From a checkpoint of a small transformer trained on Wikipedia: RMSNorm before each block.
Each number is 500 + 50 x the weight over its row's rms, rounded and kept within 0 to 999. Layers, rows and columns count from 0. Numbers have three digits each. The size before them is the row's rms in percent of the matrix's.

# down: layer 11 MLP down (transposed), 2560x768, rms 0.027, rows 2192-2237, columns 384-479
# gate: layer 11 MLP gate, 2560x768, rms 0.0293, rows 2193-2238, columns 384-479
# up: layer 11 MLP up, 2560x768, rms 0.0287, rows 2193-2238, columns 384-479
down2192 100:510497506533550530501623499473428512488497495522471488444463461500476577478500550501492536590453494520542562470605486465437509533524478469538490508491563502492474512473561499494489510648490454502533551452488545516455455501429430528530487500478535550529556483401505551473536529486598455447
gate2193 097:534496534477454501634556576553543486438603559514479588361445519485534524508410509552451488494447488564428525462459589440495453500537451482512577511537424596548532555454482519583543432495548488477480416445503441529544519524421509494485432461509468509455553442589508466500461597499508572422
up2193 097:491455470474435471512481572512539475579522531475563511479464444420474522497547470489495467459417516523464646535468546456567429460489562496524501541434517419502488500509498561486564513536508507584499567594592508439604555520544579497458541506471514565479496442488506503465453517508548520493
down2193 098:468575549515539463520554412549543504494443499542544487523581412562559517468500502506540460499428434496567469506514510504635436569507510399498528551558507558513432533367523453522432437425516499508408430463463528615464470549422481558449480541473518444409553544543548507586441605444499501491
gate2194 099:490473526420550488521565487458542512479536510484407479501510437468467530445491473592566496506537462364462447522477525536519495548518494494529603457486445589484538493478525468542479544551545554501509521493528550564379473483593558523463390529524508468588585399506561546576543493580518447585
up2194 095:475501584466444461577449396474552551498549525491566557449491550534477486578387461501569488421510488455427497456524424415545435465458499507492490545540498484438421574490479436475500437542484558498550444519673486466473422463545516507570441512572539504438445419393504463427499556532528471472
down2194 097:509509613508506466518600470422543453502477514524486539534501495510419589433571528510582536520528537496535492430488502508450508527550461525535536555532455494608542531493497513499463528528506480537513523482507552468572541492467459539477414455504518429427591419443543572551585466564391466499
gate2195 103:531522445388471492511439576523440417489507506473445422573428415514459484572549552595468464432543519429575464488543602512557577418476565507495526462453407523537583421487575510415513457529395489531539551572601485475493461492529538454533470480531443584512567583397397387553505426492478508457
up2195 103:522477399534557450514616571497474511460512469456524465512540509406475513534575552534541546460503500449500420470472461525452532575501460523509500552495439480522492574551501564470602401500485580560507413510550488417584464534504558538559498419542492514479577469449515506507527495491542460502
down2195 104:513546458550478475549566550575499472552581514529519432520559472519477506566490497426463508543474485461565498488497500525621524508687453499456462551425506429526502484581448409452528499456435489579422546611490495538463569607482518583487584551451490469548462457474561438423513472429578571471
gate2196 097:546588423441473545546545382509490371509513516483486483516498452465548585600572527575356544555463502462458589572577516431552460506513525518457583480451463491540437530549475517565503498509530476537534487455523542507474483505506457471463459499590579470512475521577429404542499477512456465555
up2196 097:524474481567552524495488467557457460501416456432498488480454541517529486523505486547581568412497466474470482346532580519547506446554441562495476513500502450467538540518519514386468570506528491550467421463480565575543513409543503556417511491475496481481590523546539555478410608516507561504
down2196 098:504403522583447442448523523456458525461455514524501487499454594558451384385474526455577481485542494470479478511475478555423498510526523530571424438488556495507496487483523402466421464558565520425525513576413559487517438411498562563450523529431446462455488524547522562523401571480490488538
gate2197 100:431480480497479523488542443580453511543528493476525452431486526498437486477455530493589493540535436604511466460498469477493532546476431498573416489502434541494527599459564533451474494555539523570505450517459507439523540574572473515433556451545592475542483469589489506431542531388570577470
up2197 098:456483523466514490608463503493502516489518478436439487478523406509477552504407497442444396420535487505437508488430556508449482516556464482418493501541470452529538502432446435426568500512524475554566521464435456495456487600536440493550543492454565494580539600448512441582384449491548494480
down2197 100:474433511455558468515476499480581445486408527572512567557519599533501482544505428429503515529551474462556468532518532517568489416546527499509414506464501438523470562386426475552456527511556415444564552567469533499445453453531567511551362550571580556422505516417492448622493542499551477512
gate2198 099:550582530546552422517544542535629520536541467408476505463576458550569438562529513529563431515518506525477606509578501471517456529560464507515466483464507504544504534518468481453487512410486496583507521440491521513578385419484437554504441448578456494409454446562527521513482529461493421463
up2198 101:524554406394447549567387618457490503450438459502650549587480576471524527525496577481576555513448443503428488463486477516457501561487538428447547552472566510521488479504524517436523470503461427556546482492501538439478528470406553406504466547517547423498488523608509432424496586473412466477
down2198 101:455442531510532491558377440505516586496546523413476495546508475512488454498519489493572518478482449484570514445628496534503501540467487546525454377455491544569554544510457487496523487497454380572475533526400454384455367490492553506487473504551519507449492466465534598434605528492499490433
gate2199 096:512438447573590506487431514514594462458482547500522549530472563502452525439467519566516579539599489563534455444518498514441439368495481512531611497532447504508437516480477571451414579497466517526465532426504485541485589464493491483525452475523513491530387539436506608547474464454498512417
up2199 095:402467570536548487512539556580459571582484463541465456484435522508476511492563458522509521528507484543466560489499500465522587559519466554575468514527420440521524466531594523583518418507489514482541541500466576528577502423508510479487500399546536477534498415560539539589482520429463473518
down2199 097:539481549512537511429530519508508519464411501446567483590570472508441514511429475483490447476570461618460458554452464603560454600551527439499594516495453483465483540547494475443519472442524526513475452550537418427547507394543584467515537500563417534423470493511451511455478444564473565495
gate2200 100:444579530523390562514509498521435503364542555512489498552542551419513510528453524505525473545554466500443541504524432447546569536501375505519562362389535520615523529500495546533478558426509526576482574468531479609543451499450568399481437511455462455465465574447451470446479378502383524554
up2200 100:517477483436551512419503549533507457506510488421456392532459428460521534521573465521483513531485568654433537497417563488489496489524496494399486453480450460431498434502548511511504472534495496392484559575510561469552466510471493559467492527467451627453482514524531524567464487517337524516
down2200 101:488496468417535472423533538471498508532459461463480525477529528347496456515483524501488579517461580588522511601450489524420422555476609525585498449539452628483489451489458543541544533489432526479510443475548429409464521521529464507580560502563531462493489460500514513600530503517532495487
gate2201 096:554490532436542454541595533483497544496510526487432533502464490610625524456540496359498481417486509538433558455442509433423566532553513513514472528481524501529488528515539424488543537529549420551424557456504525420385565484509541494544512442515503542522501497503408530450516581528538486505
up2201 095:533518399596482478505452536542479501489382495498522447339518538459513495451524527565503527592486500470502491487421500489533476501554484501430562512443489477548472475544557458532540440411502475428530482482528442476492452505430433425419555520496496499443452565512470525461510616570519457491
down2201 094:414600545527506585538568490536529563579537506490505514500578516547565394507500553415536558474428540412500451503554543540504546431573521473529526560501482575441444524510459489515499464481480515573521520555442460556575501533553478536487505510545505469558463473502560508516521458487499469505
gate2202 100:529398528426483509546536420528507440517491497459627520488454518497463530597554560528405574574471514461536545515503544455483476476515555467573498437486567562503456462573512480578488609534562513538492512556498543400519600462491492475508474561602460483485486542546504527567491502597434496555
up2202 101:423533609448553608546400490495494512447507443508475335507444511544512461524478524577482545467523470555636447492476517522571474437520580464533611431528548526591574461424480582536628484499522433582489470622539460463518438409460534485445551587506413494573496495454527533493430538441487460430
down2202 102:554601533560518517479475569457480560441525480395505479463482532480528476468510475562464516493526514528507516585379506578527537390512463469588464509522513469508542520512493556484569544534573463500461446501513457457488501476439502440494518404568437437542520427614486495554489453384507501486
gate2203 094:601517527568498504573505451464520538542459461366503442515561425535539466409484488526458490531436507488519614472567450516479523575516360480467508468431464586462427396447579509423468527521555492457487476512604510491481490433501518414511654483457502441430499456511490545515547495460454527525
up2203 094:512518427596541481472496489508547638481544488454441505504490562484446545408511462490530449464575427579503500520430483560501492450531566473490385561541406478510450476490516542450512529447531492499539529463495452590557452597461500557477480494512601500593441439487575470462458566544471529483
down2203 095:486456485543495495495528561467547521561468480471557491417489420502543579577421460446484415581510536590499580465519546527465458568524449553439390475463551462572545495410542528584533439476537542422503573436451535423526530498509531444574544437374421440498520479501407497567485475481458484534
gate2204 103:596486564465587523477456415437440562422548490530499583419587455478562490563500620454497480437468452496392544500492529443530465633504497543429498530444532455558496544457559516451502592573516452520468475496439500462468490512589467535466528432559482444437567495494532539543490545485517536459
up2204 102:501435515504358498541531569594505389567529492467561506489456515521475483518490542531564482556538527596465467532488416571589508443470514482545469526490523545498437490452475485512549513426513570457510536546480612475511478438491561561517553574569535416493455523396465500551507426564509499601
down2204 102:542417508500475469479453518477502539534467462473513440491499451535563484549447494532464455446501484573401508443609451487484534433489556465507526545341374531472448567442403542477551515442524534522493489563548608506570471442551547462507599577583463518424488573447540553642498472547462538560
gate2205 103:494503403420573582447491377500469517524543566403497474464488521450488530542544552499534509459524541481573501552538511457487538498526456459531529510579492460549536471468558515439608498476566505478503496544474449489368493499393453490538465444492478531505572518491516545436488525429626489536
up2205 103:539529518556571446491469440465532497470577455464489507520601484581502435476487485546471455440486471488428505543520466411484562454579443485484482422474459514469440551549471520524490519596470536552460530557546530508491459464499514493452505425588530499531534522527565486567543578456580516526
down2205 104:509508543539417483465407547477624489459538473434563511554486489616528553493470482420428565419490476631467492555545494482380506538502504533527562497563440442519527500512593560484575464535435492603462560460475412495370469406431441494462531562542440497496593512495437489554589562520504587560
gate2206 095:455581473447524484508489476526462512517449467614423399650560499457598492530485520529554584494549493518562543424563486593542540581494524548574424464511516567515537531468534504437528469539535472453491532484550538420564488480510630464580495514476510536487479583466583439459448489534412522544
up2206 095:517461434631384507477430486568502570436516553551440476493599521531477448516492525499515574576506445579493448534570469533496463492454519512510428485454575497544505513526470508512531505530557566427550464437476589561452565479590570547428488555496540582468499532522472465520524385500430570538
down2206 094:470583536423565545508496591441566471511585503511388584477509534431493589435450537427480506575522475396481407543509520554530530486495491518496579543460512501460471480495453489555559453360569498596501441602412424475468426597486453526551409521504449497468580440551478469585517532530539444536
gate2207 100:550484501523521487581472460522493465488521548378435492421593535476567485476513543476488539466476457468464385436494462489589494579502419494523451426495422495473493506548435463482565532519418441488490508553543472482494479532439507590434442449515494476495596464528500482523431493472481427531
up2207 099:507515438470480556414404503584476533576460504463413565491542475427532520538525567498431457462529481491486591595539464521490571525570554509606445525494569550495545472445549593530512448475528524522480471534500478415452528466513497454567442530514517515533490519483551422575491474548481506562
down2207 100:524419543499561505511399579502492512539603488535508570533534519497465499544412527453478556453433498526418456414556555511719501581431484492472526457501421510428509498529477521506492480478524549473498523507488485529555539518515431478416432424507543503576536504488468526583520600580542433540
gate2208 102:489602596445550561482476535556472503488581447437647438547478547481480446517626603541453502444447479453434459440448438514491476451573549491502490506550468477495473464504387560496455508479592488437507508493419483505473465456504434530442480592492562456517530440475531453474567566545528492592
up2208 103:533534533524516534457517472487457569608563543416509503293456469536522477506515440422463475419545530394492512509493522514629547463437519556556488594478547614480523598547500538498524527532523564427475483458487552466559493574563539544514529478467550436580461480499490521438528519521581590499
down2208 103:427415493471550506484497613533455515539516465536510458540541534449536386544512557424408516431466486559556519559467527465491515512428442450659516580396521536536462607401479461554581495514559454430403453526553521383484591600586546615571553429451498558501549477557515423458479598443487532505
gate2209 101:500475505481562490511522508463588591548459522485450475559505558490463480401442531592512476509465481475516533467507629441535418478511547483563495498427455372553468529567446482488509392489491443488482530534520410467541471449547482485496490473519498421508485519511462466451565516471593529533
up2209 101:423445509476505470517454592531482513483502501577539507477534461461526448465459478435465525444459529438446444480525506530564473440492540414483525461446529500548547478535495524530569457466527543496514519530507514493531487433546515527589458509590549542524604534458513425583464538551460402509
down2209 103:418479511518513524453540512482472465524476565525510478488492534485538523464515457495485502479438513557431538481527600450429404553431506523494497423426490478523478524568501448439482431476502449477543493537477518507496540490527521479536480549586428470501506516545495336490499473514539471554
gate2210 096:489586465452544547412456486528520474513474602559579463498462501444533611439562488478432511464431528546541507492468466562460457527476528517531558473562525563564488535478464505499515338551475422472473598450584538505452474436467413572494494546536520479465510473535647582556506487430466550577
up2210 096:531422473522605452509571400479540423482547493459458423490439467550519551553503524585573460560530445529494556475481568525538526601551533534546490595555409476461434529500418455446492604443527518499501530485489422422537431507568504467528497451587459587470491556553496476475497439448502480445
down2210 094:463476492510466470552415552534532520539607468471449475595623490456530518472505531446487482504411530449516521447504437523530512469542442492553459418482486565512480510541649561567530448547537523553440417525549481478578481443499466393435422439503524492574536422472448590419422568480565491534
gate2211 099:403495530574508457559401539462521494537538519413383427420452547474543511467473542517684439545497488583473550576491518446415591510502445424574448412487588573458519558537524435514518589546465558493559563568457513541537489453453476455502512441488527514490610507450478469518544475521514471540
up2211 099:570539424548463430502515457544552458552481456504486416567441515437474555506545505444464478508548500497502550548553465431586441407504517406488548607473434508564426432503417481537580485478533484439500501537511408424492506551439419492626438519524492451470420467402430426539508519531486481585
down2211 100:532461480487517510517477480488458498529540531433525474501586486468450426448527523502452489519455518439508441520504566512493493571511550500540486518516445500473528524481531520509565535426570463457578565520437434587512544595497461476479516447485497427445548515576503500578545449462483481580
gate2212 102:505470472484583528530462466460447474500515564524464530490400543449505478470519510491441494527554463487452555552495491515517436480528471519463476508505440459452426469518561562549477469545483454563470565565482435476508463557547522434464461541628585456520481499496497530488456529498548486450
up2212 103:491456455578473569522509491595529482473412563511522431535375479536527595585484436542471496446470533569469505532462432426448461451496559460484591491561393467470601366443492521599498523513567492485520497591430525538538362466459520528501579484549479454546607530416466565597568534486515412584
down2212 101:507502531606495514476542456580552530518474456467457544525495486451552536524506477494492471458517506482557503426503535584434544500560509454402483455524602551595543491516461467581463475479574545549551482509471496574637444502482473557462394536505471467542490440550474538534477409566451462510
gate2213 097:513528465448510578548477502531497500576535512549532508434545515528446418457430506608498401529545455503509479470492473495470484476576386487446534558432424603461459354504542549630478506599593503616515545537499557427528533444462440524474396481439500509448524496482450515413553450530444502391
up2213 097:432521531434491549560461507513474521526583558536469468498502546504462588550596508586458548513517547491495463527450573558580501477511484446464485459488561458448589486498405528489481424524507380381470493565475422506495583493507584400413531481582530468582455478553562444520478626568523535500
down2213 098:479433535588518458496503510485513573502447508480530522490475497549488423547418545454497453513419416501496504507522450441456428450594523555440467540496523516586579620532493510429458443572487601515411455419532494619393478507461545509497470497546532496472378495485488513520457393547525518542
gate2214 097:606535432520538475452480588488505527524526538549501406542472488550530532528495523450569449547459447585486508506470584388487459526557502456514526536505424494480502465537469468554507534562492571535553483440377516488464491461487542530488595550448536497531470472510474504497599465534498513468
up2214 095:470544516398408500599498550548514483418493612403493486579523442550486480503534484500617496513458493468524568423618548524600471534592498448471503434513523557530567422520556462483545447497462549531503491595461565438585469478447554404511480471478368606498536496503641433490579609575540452545
down2214 098:533570465558469527503449489524461580603563444565553466574511449457503431527524479497501492548526547566494523470489580431498561516535552533537585504513496528533544599570472487596483489529467472518594438529523491541398472460511424428438435460524445478391512545542460563636548558493508434539
gate2215 101:621528405517508550433467466450531490439559595497403489496464531498486453575484543532534433503544452503500497473438468475502464457520517483532463461469549533458453499481552469508501553527544486575486501400552399410575477520523438481524491559535574424489499460379442508494523502556421508436
up2215 100:636626528399564502563514505523580460570574465456597535475500457566545479477387610448466475480499545496471548448501474482524567465471490456626581485481393513540582562402456485476549500559467423573491515489462520491477537511505512460492545416500529456517636412553537489551439428402583474602
down2215 101:505510592494607565424516565475508512451573489555430484489422547621500491511498532577502508459606528478386507483446385550485464484492536417479454438472501508601582539474526426557507551488505479540551523421535558501516580540533586419506536621582550522475438492501517472528512408523510552554
gate2216 101:473536471448577519608491474443549525521511547507464425571531459482525493496493514496566424480530381520525500512515512559519613414521476484614513479521412526526567466512580556462493491436487465544523520516475522455566487540458471536577470584486459501474584474508464518535519467486597521503
up2216 101:575523514459544490487522507468553413510462535520560469469553551602491542512472415475499505446499458522484471470515472538534523521446487530464452497467450474549543585526431498518482587555405486480575466526562482496445497506554514446515503539486439499477581525558451560468509487459445535538
down2216 100:481490561466501569466481516494500500598478506526479483556540573478518541490544476474535471499486557435441428495499543517546499502550544580537429492484420496523506509418498536596573540519493470506519531503410498379479632519593450576456445442536419514510459535393535392553510503463457549614
gate2217 099:498570482536496599586448599434445483558502456393458500477473579390469510528499487430474513485450375494480503459448572541444451524454465425565416489400484545469516529507512537473557551514495517469460449638515542558513533501496474462501429509523382499529538573461432499479600517600499454507
up2217 098:463472495514511490355422510459496515455489515443504430459475521483533541599475507450319510534493512501517451422447434422559501451466578471504397484619368441433488482437559406537467452512545451523434507533527598459481446500551501457551523482633463558518490592462465472522551460506459567583
down2217 100:533545465560546506469542454554426569535527480552447519420458421491558454561526546499534525516569532475528481551436584474530503496492488523559526514487540544528484547467468554429487560474504501498515529483492522530546479511453579560481587508501519495528498592491459416424581526514556513541
gate2218 100:535567527474435557543459506488453484456476484524506535517504444506549385554588492552535524581477467506607501496494563438492474456482509421562502509531585538499495468486465572499435500534451439461512442462441491499563570378545565514575461487482450484466482386429616437541454560521422459548
up2218 103:516493543553527436427519501535378495553618463464514442504514511453471487619510482460414472651483582437439461491462557526400410555526505461485467475506462539482421528533524430583401503575523450431508468412514480541423587518559476461473572540512548475507467473537519459520539513482436465488
down2218 102:547500487494500490523491536489545554507480590522477464479508527525510560513537533538534481521516569464512453557375540581524530416526404498510567538422504532506531471465424495572474519495575503483569522494415441504578517468568553466555541482456450534545481627542570500452393495555487489506
gate2219 099:531492528599428477459525465452517471511532434477529489491440583441557559433444507477468561443470558488382502564567523523513478576501525512501463433495501580420488426539470580501580525573489451445464576532523528565429497462496550442449478437550505534455494392489493368521462566558585454505
up2219 100:578453527463514506413522418503578418471476502586471522485498380570458413411407523527506492432498393535505434521567499540443512491505560418552555610541444601544411456485497485524477582379541488442499599453438490578450526510530512459512583464528458450443452516577501538464499450545488546563
down2219 100:399440441477495518520510467479457554535573455613533491522490563474509553529538448469563472517467524502498476532585542594518400625394464451613574465396470562479530607483476578502482381520510562518571523499503502456493459548463480519430535495474470463531473493434467500465520372592383439488
gate2220 100:396500517486543497520499442481451585493603558494506474434501586437466519551486580537492521436533465490509467497599510422538517526537417480591472478454498532438477513435544451583477546544595448494517553518474474500401360447436510489556470556502590465359488545504464450411528454525540576510
up2220 103:489546561472517481501531427522532536528521472441496527508512434446449510508396494597529497492474535468584471552556552606509493427559429538468451465534520486471528521480514513475460537489502529559468439488512521519518464515522624507573592465576501566529539507585488455533536482486483495458
down2220 102:488406404504484493551480593509530539433475559495498516468513508565502499493546513545509498470428520485534563513498553604486481488445464474500574483510590489637491502467577524496549498513403514512472438495465548532529572500427619428469463411544538535453424670501432474525583495527495465523
gate2221 096:547425428492543444535493458465530448456462482515477603573453416388437543463524508511538487537548491642571516514526560529436540473488404494577498573475523516483453482531563523440552512412526450505465476545523525455499527536435502505440475491603506493438453509556515640555480478474470471502
up2221 096:614548490468539562518495570459475500484497502577582469589527520546512464610457519434447581491561521526505484511499509570554471479543409480445399478424499497511441468480392585521572516543471521500505573552637453434510469533445556479521439632578516565546492498418535531448460498564494585567
down2221 096:467436391495446411470426436448504374552470454467518567563479501456589437503487487530495485497416506517550519530480498471436504546466494570592663512510517563577529516528513487431442480456502608451445512518393524499521488480512476525529424478490520544496499501511587621566513496440454468425
gate2222 106:510354452456518571443487493598449450456521520433509554523712518505571480510475620477539513521425454522538501540451568482518512462527507515548595481409521459490511589483522460546429475468568563487504503469500378473470525502487515544423561589481544429530602579445449399591503501469480490533
up2222 104:454531573576480578526482394553539347517517501436445544559469489436492557513500534444585543477521516508532479469521514579536466433523453484492499549488523428532466452530463495468496436562463427551483517529502533548457528494496538431466517428603447475537488484542444496474512400401567567509
down2222 105:467480425469519492493515463622552572465471496541446466532507517455466498472420518439592467549399486496473551465504485560495468584488473450461446487423478487471576413522599483496416505550605480565480540429482473428431522478486565495418480547500406507568549410482509381454568570490502544533
gate2223 100:611565463453593454517496459476541460424517441532428511511501493579454469459481579543518495568471456547506581439506504520553484493530549512635527494558496477437490549575574521491564544523524524507456470491531580547471517543473495494550404509538468402511560459501506458592561531429502456485
up2223 096:480535505498458466537476475398534510530483487505520551495535453552434471467500564567464507435450517471426440628558574427386449545472464499582510480524538395597485519466384443552406525559554467463507495555523425407435504401448482585472517495464468514559468455490489475509490547599497473473
down2223 098:618606558496514398553491473523474482488511590566458437572509521558424502507454454541516511491457364529447512456472531428451512522340513533511535500496442476541599449525490461494551490458504410389387529557554508495516539456413536451543489461547511475595564461516627459491544480537497460458
gate2224 101:504491430546474560600430534484607491573516589515591379555496563573465458389512543512575463572530499520549460508475565458543547471515516457468466603438493519462566514500514485442534445487531533594559431555458547567438470519449556546457474504506550546543536507484462484513561610541547580516
up2224 100:442466527526554458593564439565442501498545466438469456406495543484590509431501520530457468546482492476410481523493487499521494467514521498508503475474517518488448416569569394612436493441552510477489486526445563514471431401510517502448468367541482535492477404384486526449462464422500522498
down2224 100:494628486430537512562448464513421604492481522478543452475450551491518471539501530421543518537395473487524543470470579710485457560467454512484480501531547511578538490515465456514520504569464470512452422482483432549520490513430576525531543496542582498533466429551574495429535521532514534485
gate2225 094:495560540563514443361486428580470555504495519477541461451469455472547470478496519450496568512525533495519470477515487506479483439538523485459559471474428488473509458544551536582511548496458495508494485536641546435548589458439477535554475544566508475497575398555430549505568525409503528528
up2225 095:514435458482602500504444488476434473455547548494432513514523595379519475459506530519388437550485416463507508495438687552497448419504495588531458525487624555490609490498553419604427446444479481480520468575495474540442416448490514526531515449438492527502548626389497460503564447529543562530
down2225 095:522562418476489509545544458597466556405507560504514519519425470517544469454561502465416484500481589489585520500512455472577604372444488427511429514506493503465578475541495508559354535498395547429493441597579426470601573512533418475482467559530446508430543487412439565510531502432511621426
gate2226 098:501469503508520439471522521515532531567530474536528569463526490526476477508415528557522420553524453450476581590485581531340540508436540541472580523456510475455573580607426475520512420507476417418476475520522475505504526426568525533517485520499563464442496440403476549516563370533473459340
up2226 099:545475416443583546526545498573541444486417517497519546504498506483488507579491421593548495522572492540500493420496446413558600439473506437512514523508500515491492451516609519493422539579451464481500478544579532476540510424453438488527495547476457479445480508574516453505610577468462556452
down2226 099:444590408519521472401486556445514428554508457406406503531454499508428531537565606523622418511412493527454406531480514524509549549546464516442502568579545546415516459418532542490395575495585597604505485483476459485570566512470565570409495471517418605466419496537493507493446579507499500637
gate2227 097:542500429412532466474597556524497433471412523607518460626489510512567461469445448576453494517559463598500523463458531456514463549520443408535402413413416494470482549542472494521500456543602486495513454470532396491521467556507433492542502583486551363423440537475527375499503473451506515465
up2227 097:533530508530445486465560511412576474499502504467606455511472505557414542477550482568517509543486508427520444624431427513491491590466508499470481438464509489431576514514526447511484531543535482537473441547533480484493521525544602425510646502533518445592467576603511524419484487433482591485
down2227 099:515621458470479549520455436565571509476491457464454576455476482450596412458539474564459453535563517490537527495536535449466525551381380448549636500463505560539379504520582442513454574470546437480417587475512421454458495489494445537481509613548455543483502456574583516500579469520485510604
gate2228 096:528574564478475501489507519482515440524460597505504487557489664567419513446624497516508594531568453492463455563485586510460436518501493395537497452495505545561575523384525518671455450503580414392569541528481511518435514503478476611431568449485487466494550487506493506498435638532527527527
up2228 096:490470461471418536490457599478549416504503492448540586431443570565466506547423458540525483568475505529538492553538467509553519482455395452511576513499571495483448576505435464393556392559438526507506520555536503496432354638504389542518619471447502513509456525529503475425568486470442537464
down2228 097:467575449487507503431489448498475484438410496425515449493532472474598498504492516511468505472537512488464579534376576556482483528496485525479486417493452500568505467464512513573482516371525419485646483430512469495490486496519535493518414489404434385544429500557494467420416487513481517503
gate2229 098:535364548462440488513579478446527474541505460558447476518461530545516449523492544439329517513423539509482528397486508531541523452471465502467462492573577503452429499494488516524542551478604449483492479600427511509500458438438507474475456604428582464417490552547476471505544563449510489525
up2229 099:496564441506508538510555499530495590553440482481496508555431570401470506495618496470429553591419544437515515433496505511458517534465471466494457455427418455440545488517539493517530483574570395462481524382501505529390689486512439511599514449433634526548553472478488476515611510456498467546
down2229 098:474457475432538493497474530596517551503474429479477496452472536550539530548526443421501424487396461520439618430556470440384491464395487437488469551516546553514464477443479495465511453455568489497611437422541558516475480472488570556547443424482571462378531422580452522562528535403486592503
gate2230 102:478461521477495496456499571441500483494516494498534396567553542532528533581453545483572542510502566499550575542540560520520456572492511548556609480585470539414569460530413546536410485545457484449489543522454423516524481570555567472497525525501490470635466518586560442441490527601424439501
up2230 100:571494495501409466634550586522534509498512524496445447507474436614554581445558549494545446519519529444477572409537531471524504425429499537554498495452496559594514418596508450552515412505524529475471523497611459508472568448490509379476583449503545540464585488522390478561559582493510500510
down2230 100:494478558490445502561459536555489543563584451512590453483572530507413425543553518455375452442451517490487490502544473585506446564530430587479382505364545478528503530521540421562520455509569431455566516494516535459438514435464484443461525531486468465432613509446552508512582576544439528568
gate2231 099:521510507487520509495510500502461542444473485517506491501585479508498529465425533492586469424468412453425542565518484605471560489512509613580419545497563498464483448470508464510522520446576449544538588477478471398478484560515565560539512443449483524509506434556452494510521658586487496457
up2231 099:576441551498485451456475450483566566528527530563453479475490394594490516416449436463588486425517484457562542460533432500474495507506492457523442490491487519556557543507581465401538630487536530498484571538489479397511528639554497451554431572552434418517451471499467523456470517496593583469
down2231 099:518441440459503456493385446527454546460472553576479522466472545494413450369428476537545575508500530492662544406537500563487543441507463495560514571559494510501516533531530550494466547491440413462498553465565450488555473526428497505460514553508547370442519475491524544489452483401465511451
gate2232 100:450519565556472473651452443495468531511519561522512577565521529426420449476554538482453521499552461468519473511484547527466562512550476544532489481415550514498512562444573417483574536480533477495539465481378480498592580506442469534444505539497541422519477474570525484449463511582501445527
up2232 101:473326402450457404530467469629399484509508415599527471532484522533502535451436547562443560485445505462498527609611478548546519590524513646523498420505519498495505559454377546396480553496534531486488557468488496548511534509588495513492475488483470531562462518577525403537411459633556411567
down2232 101:433524476420502548545440456455414602501495617474539558580559507529510545464523506519526458493536543467468529497554454548424469549543487417603441464510627586507526485434508442517509440471508574494493522503440493492468668492465541495482504532436462546507500498486611459570405474598464446553
gate2233 095:524559422494469447426460377606463449557573509498513511548503510496505561527503537486449525488493471450504497554570477586470371474494489437537500545351551493539516506552526470555553522558477395522544502467496515545483471539441499481493485543468476479465486495500462452433532525486495504507
up2233 096:531549640605513524488547529504482516466480454526580563475502425531468480477505501441487495629514486472564524450478493481476412557540471470507517569503524593410488506552426565547512553565525505384511468551451511602470483465513500438420550454489456438557518538565543563570493529515458428503
down2233 096:514520517503546589536546426608521474483501527541486468479429570545578438540476539448540483597620435484423487560439445510557498505475469513490528516474565520461489479476491518490491515516499524539464565456513531479559426557458476516489587516499504540491439514478601571475580538422472550473
gate2234 094:445493571494484503512562483504493450524464500489481441543546502533442539491451510503496540558512435543451533524525387443468483441460502437517493469453466437437489575537477542493538448484547484521498416507520550409485469591492505497354476506518572498526477495567533411531500488465538562511
up2234 098:531553532568464489550553471533491528531604544512543502574577470533549426465512528543562445591397504550489461536521619546533526430523431479495448430454551531465547535498492574530424545526444512456490528520536443492446574462491576449506445483537510579454544542455522498499518544459480535528
down2234 094:485463595536472441503571493548479543556447517479536545583532505616515543471495518525501551515488508551316531557457469522542450403501471485566400377439494501396506555583469498566457606514560483519601521482528438471415505568476483529472434469546550526595490506433446388547527438545512564507
gate2235 100:498430503453503514446473527558493447552477501470476496488645489505490462513513539544600460589475530440483582498527486462487422497471491413563446509448575516546596410547549489510623511525580396585487611498509446512553520472482546571384556499545532453552622428511611555461444559575510465425
up2235 101:558580553488456535463453465520560460461564554395455464425599532461388518542564483380533533567574525546453485541403512458440487476493574456600506529488510495566565490580512477498420434429502462551546435541451551555470544458513519529463428498471479566527484415471522493540423458464461480456
down2235 102:577559517576504483506551514465519406487427395438470496576450488455463477480450429392546447525514490483515483411464522394501598456500557537548495559464481492462531470569588497573508446449569511421339435419552558420517456493575558497560478507468536625529538465607496511528483552481496515508
gate2236 103:494500494467432545490458590406598486403526539467465540485590471435485473407427532516413464504461431388466468475544468416532404514499531519545532499537483552492529418560519451510506515523530415428480468527561565529503514553416505516491452503492602492520555607462507493491455512458501528500
up2236 105:488462504490535486504519532515540466441429520535457637575442523519513522500487515457457485546529606505588418491416444518539537553514462492493510466495443520487537422475439535579554619467386546535495479518424463421543546445484537543550503492509400456451516502471445499459467486452390432542
down2236 103:498465459426492504344505415513503398537585515531423493555485468420494448571539535475548465453522470549479521514499590504520507435401500461510533490588448580518547625421461526507474606497444507569471539500518498434509430563543517460581503567500435466454587509515481541507545422500476464532
gate2237 101:517520474388444464500517581495442385473550473548471510477561575553485477400507509452488501469552458433537482522504479499448427516487473525558455483543467558481478480436633548494613405499413553504509560527508508461448516504469463457499530484356520570473523506543534542477532410496416483628
up2237 100:527471442474537523467510419446466501556570536444548509459579529555406465551612480425437503519499451522575473570501546448551513519481466520453491529455514522518485558458557458493491442576500448512464448518494526475477553477587486465490551544516596524405526483578471627546565466554518528497
down2237 102:483492527518485543457542563501514447506462480477523592564393560459549570370413439422483518582524429557475361501489547467572508567578417600499383518507514550506511534601469462460419529497523513485465466526538507480532424563489534427511488486500492532460429457541498512468474516605491533489
gate2238 114:533523543544488589559521467520413449581496532481493506500585472397519441502527569481554589425470620487435471512542539496489513451530514488451533396413465518556513534512543419545513515494495511431522489637411454473513552495511472548475473506638504455513567514432491504469398492380566608454
up2238 102:530433519506493545432506394489428505474505494493488579392516516429530487524559578429477559332422516450495439517523527482480578473425507521539518426539586559490470482455573358453460505517546467473496457552475462503443525436584540545520534450590452435500577497449493485546461480430441562573